Weights of a small transformer language model: hashed n-gram embeddings.
Each number is 128 + 32 x the weight over the matrix's rms, rounded and kept within 0 to 255. Layers, rows and columns count from 0. Numbers have three digits each.

# layer 6 attention value, 32x160, rms 0.0523, rows 0-16, columns 0-159
140143090097111124129148119129137120117137114093146171154176131132153116138164092146117155152126117130055118149129123135140016077144137069152162115171128139116112139190177173147107186140132200153140125207096130088182114132157098148130169075171128110146116113128107171096165100097117162113134158144135134091119151161128106150122156119099102163148157015106148128136128125119139034165126148101173148154172117136140107120122102134080130141139102111104132113097127156145183113120091080
165125114133161152124133140135111139129108095143129124124135139141080106145153159128181120173152119122183163142130136093181108117131052108143145152147137131112125184107118123100101161097073113137095104126127139090112142087120113111128129174119116138117084144052075109101101151136136159157081146146151117127126086144146140157092125134115071142149077132142155045121118086109114209123114119100137134141141101111070108133112073105116111094103157143104102130097117134088139226122113088
110109121052177077109148102112150129147145078157141120188115137116139077120162068129151160187202111113096095145148024139122111107123164116109116148139101190149154109167154120179113111200081119171140186172155104136161154103163122175157167145173096127151152149105147154113192096152076142104143172096112139112130116103106141102157125145164127116156110134101186155188113077140153128153133076123139179090087197162146072129145150106101205160142161137103145136089115097142154148143096106
077152165143186086081137118128127067127091131107071078139114123144119167133105095174151119125124113166192124099144067077160118197141238187114152097118056104126166128156127092136101115162112079059147137102125139133124121117185117143094107127078153125133139123149120114184115134124159109089138129130073096133111095112144145085128147134112114105084121156147124127149129107131107155113120109112108160170132186174102116107086088112149120158164124086124119131147114095128133135083142099
130111129186165160096120130147107086092057138174119119051123109125160148100119193149181122162108156119168130140136142132136133139139085129121147211142155173107137153145114167102127158121119099085100137077172122120105094116121142119077062129109115179117128107150098106121151150107095138130161141102143097129106112158149089167101125145138087104127117115130111162092110068142128081133126124127129120138145147130091119138146173150140130122152128128138073177095117162135120148113140126
199086081143108119122146126110110078173082105136151150078126141086081077080115208157147147069114198100110129109145173152139139103131097096119163151022086067110060115116095184156133130120156129137079092094227123087141178131152109109146073071190122184116176139182181083035138142121151133168123095142117133171137171150135048106159132146187116107085160093102125133152156117136132117135090151119106067101100172085158136114102155092106119062053167110131123118081127139111076141152162163
126090137063143106116100201116108121061124140094116156147132128117144133133119090179111091152205065114164111132163079110102133114143122121117143143128124095086143098075167161120105131137172164084166116119091138219138134109157094209135091162100088062129126158151130182125159121147087126164087147121046167123176122135148088086155049139122135081123039136082090143072142052142121101136071111126125174099151169153085206070149101142134172180183093076132147191115065091169075151195135114
082130149168094099154082126108152126153177130136127101189117170089063170115150147178147139108185170128168119093171096155121185157125191136092092120090145139161134123155132060141176114086088099165129135159096140108089172051145120150138121180102172094100099112168157128118128154042115126147117115111088117129136140087132113110145187127104071103134091134150165115157142133123122169165140083143134106129052064099177134134118135125091140082078108074140156126129158104108137128131083164
125149120179116127148108110115165145158105159135082165130112120149091065122124151064129182103088146119157132061084138171155131130131186103121071091075152143100105127171091067150145150124057112149078125185124150137145131068189147112137081139140151122136178219110133135093084153096131080094188087123082166108149128110112102109169163149084090119116198134142107115174123160122118112136185105075134066106111074145158056146135157130111098159059138099140064106134168163122136123083108114
142058092112150156165159125123105146149168094120165109162125132105114122098164110117146132114133116097072131102150109159107137141114043161136106204129123152138079120096119143141158106111153098118104164187157126061140160122099153154210132140111113115106136110136160111064131136120101130107049109129175131165139191103155143146152078151214163131111102126117127113140171167143129166140081148125109131099101132112167118161115119123103177093117133117140164097106088067129085110143215176
128101120075122141121149098152127167108088171123048149141146109134099127113146164085112135119120042086176149094126170125059208087128117141114079168093182113114085128059123109101157096079098088149078120121114132075088075124186119091155090129097118096115127134138078151125091124117102143128096122131141201158193117155126088105197134133155150101095166155117185065156161151105141138066139056122119136084133105138127176127159062098063195133071140175116090125152104094152111164163141137
128151144096117180109113153161149159146110173083094165109161127084068177112123156160129149102131151158130120140160153066230124153151152105137139047105038053149107185178173117134130148073131181168157064144130121090068138112183111120084149081133168156127113111165097132153130111123229167114125089173117174156135049115123092086098185142070115147075173074166167091162128087126111120123109189159141101153139117125160109106092075128130094092072113185089176116178157155103124139098099134
122159142096097110124099100109113137110068127115108100133134105065133134139092131088066086151142209138082107125174078077100169107109166189122131111133166101134051069094127142153120121097188140108206169093069139143104151157073179149138120103121119104137160074123096151144142170122155064140122105126095112127187125186109110119193089095120184110155125171162117187148088109085145138139177108157125113117180145121128219115109139131130164179175178155137150166140108126089092108172202127
117149073182114181173113067149201149110180106150149092076108130121116159112117178077091126144141159088102129145136080162125095141124088080134155128133109128088164110180157083185203153089121180118086116121109137112147097108055093095199125102176123184094129154029149139104155181087077158129146113117184122138093163158104175138117168112167093153163157184127080098097142129120129131136129180147146104133113070113095064121180201117183145124125070146089119093148170125139125179138128169
145105134123135190118107175148115222118108102109107146134154107169122115090109090145156178142077136106096144095158174098123102085123090126154169123177173075138116127096155146122088151056162127148162112175130156085119165100120198122114149086097208133142107125155097141138090135075200148114043092097114181140152168078126119127170164158104115147127175097110178116138129183127125116162099159112121081145153092114175182204095115143084074113090143088174154113072167103122129113146131130
124099155081153079136180159161125161112124128113205124103119097134102056142062126218212107162147083140090144118112106082079136111139104139130152152133107149135111139101123134071110113125157152140130115175157132112138136149119128131102118150099174101138120178060123098125140147111105119141122103097136110119106110067129113103114080131172133119141058154141142151128123096153139143151111145129066193118065167154142130119123151153138120126123192149145141158131115115085126089123153120
094098144151167167078040134123139119118097090179136087052119123129139107104108190166160152161148128089179128122155105127137136121136111134101121174138144141135185128159119146156127154102074083144155105085084121222112086088106135119138154113160108165120159135086113189102141185097113211112099124098162142136135115087117181112119108134147055110134147106114121166082167098136084118123081083149141077075151154179148096094134181135156186137167094119188126167110120148185099145146116152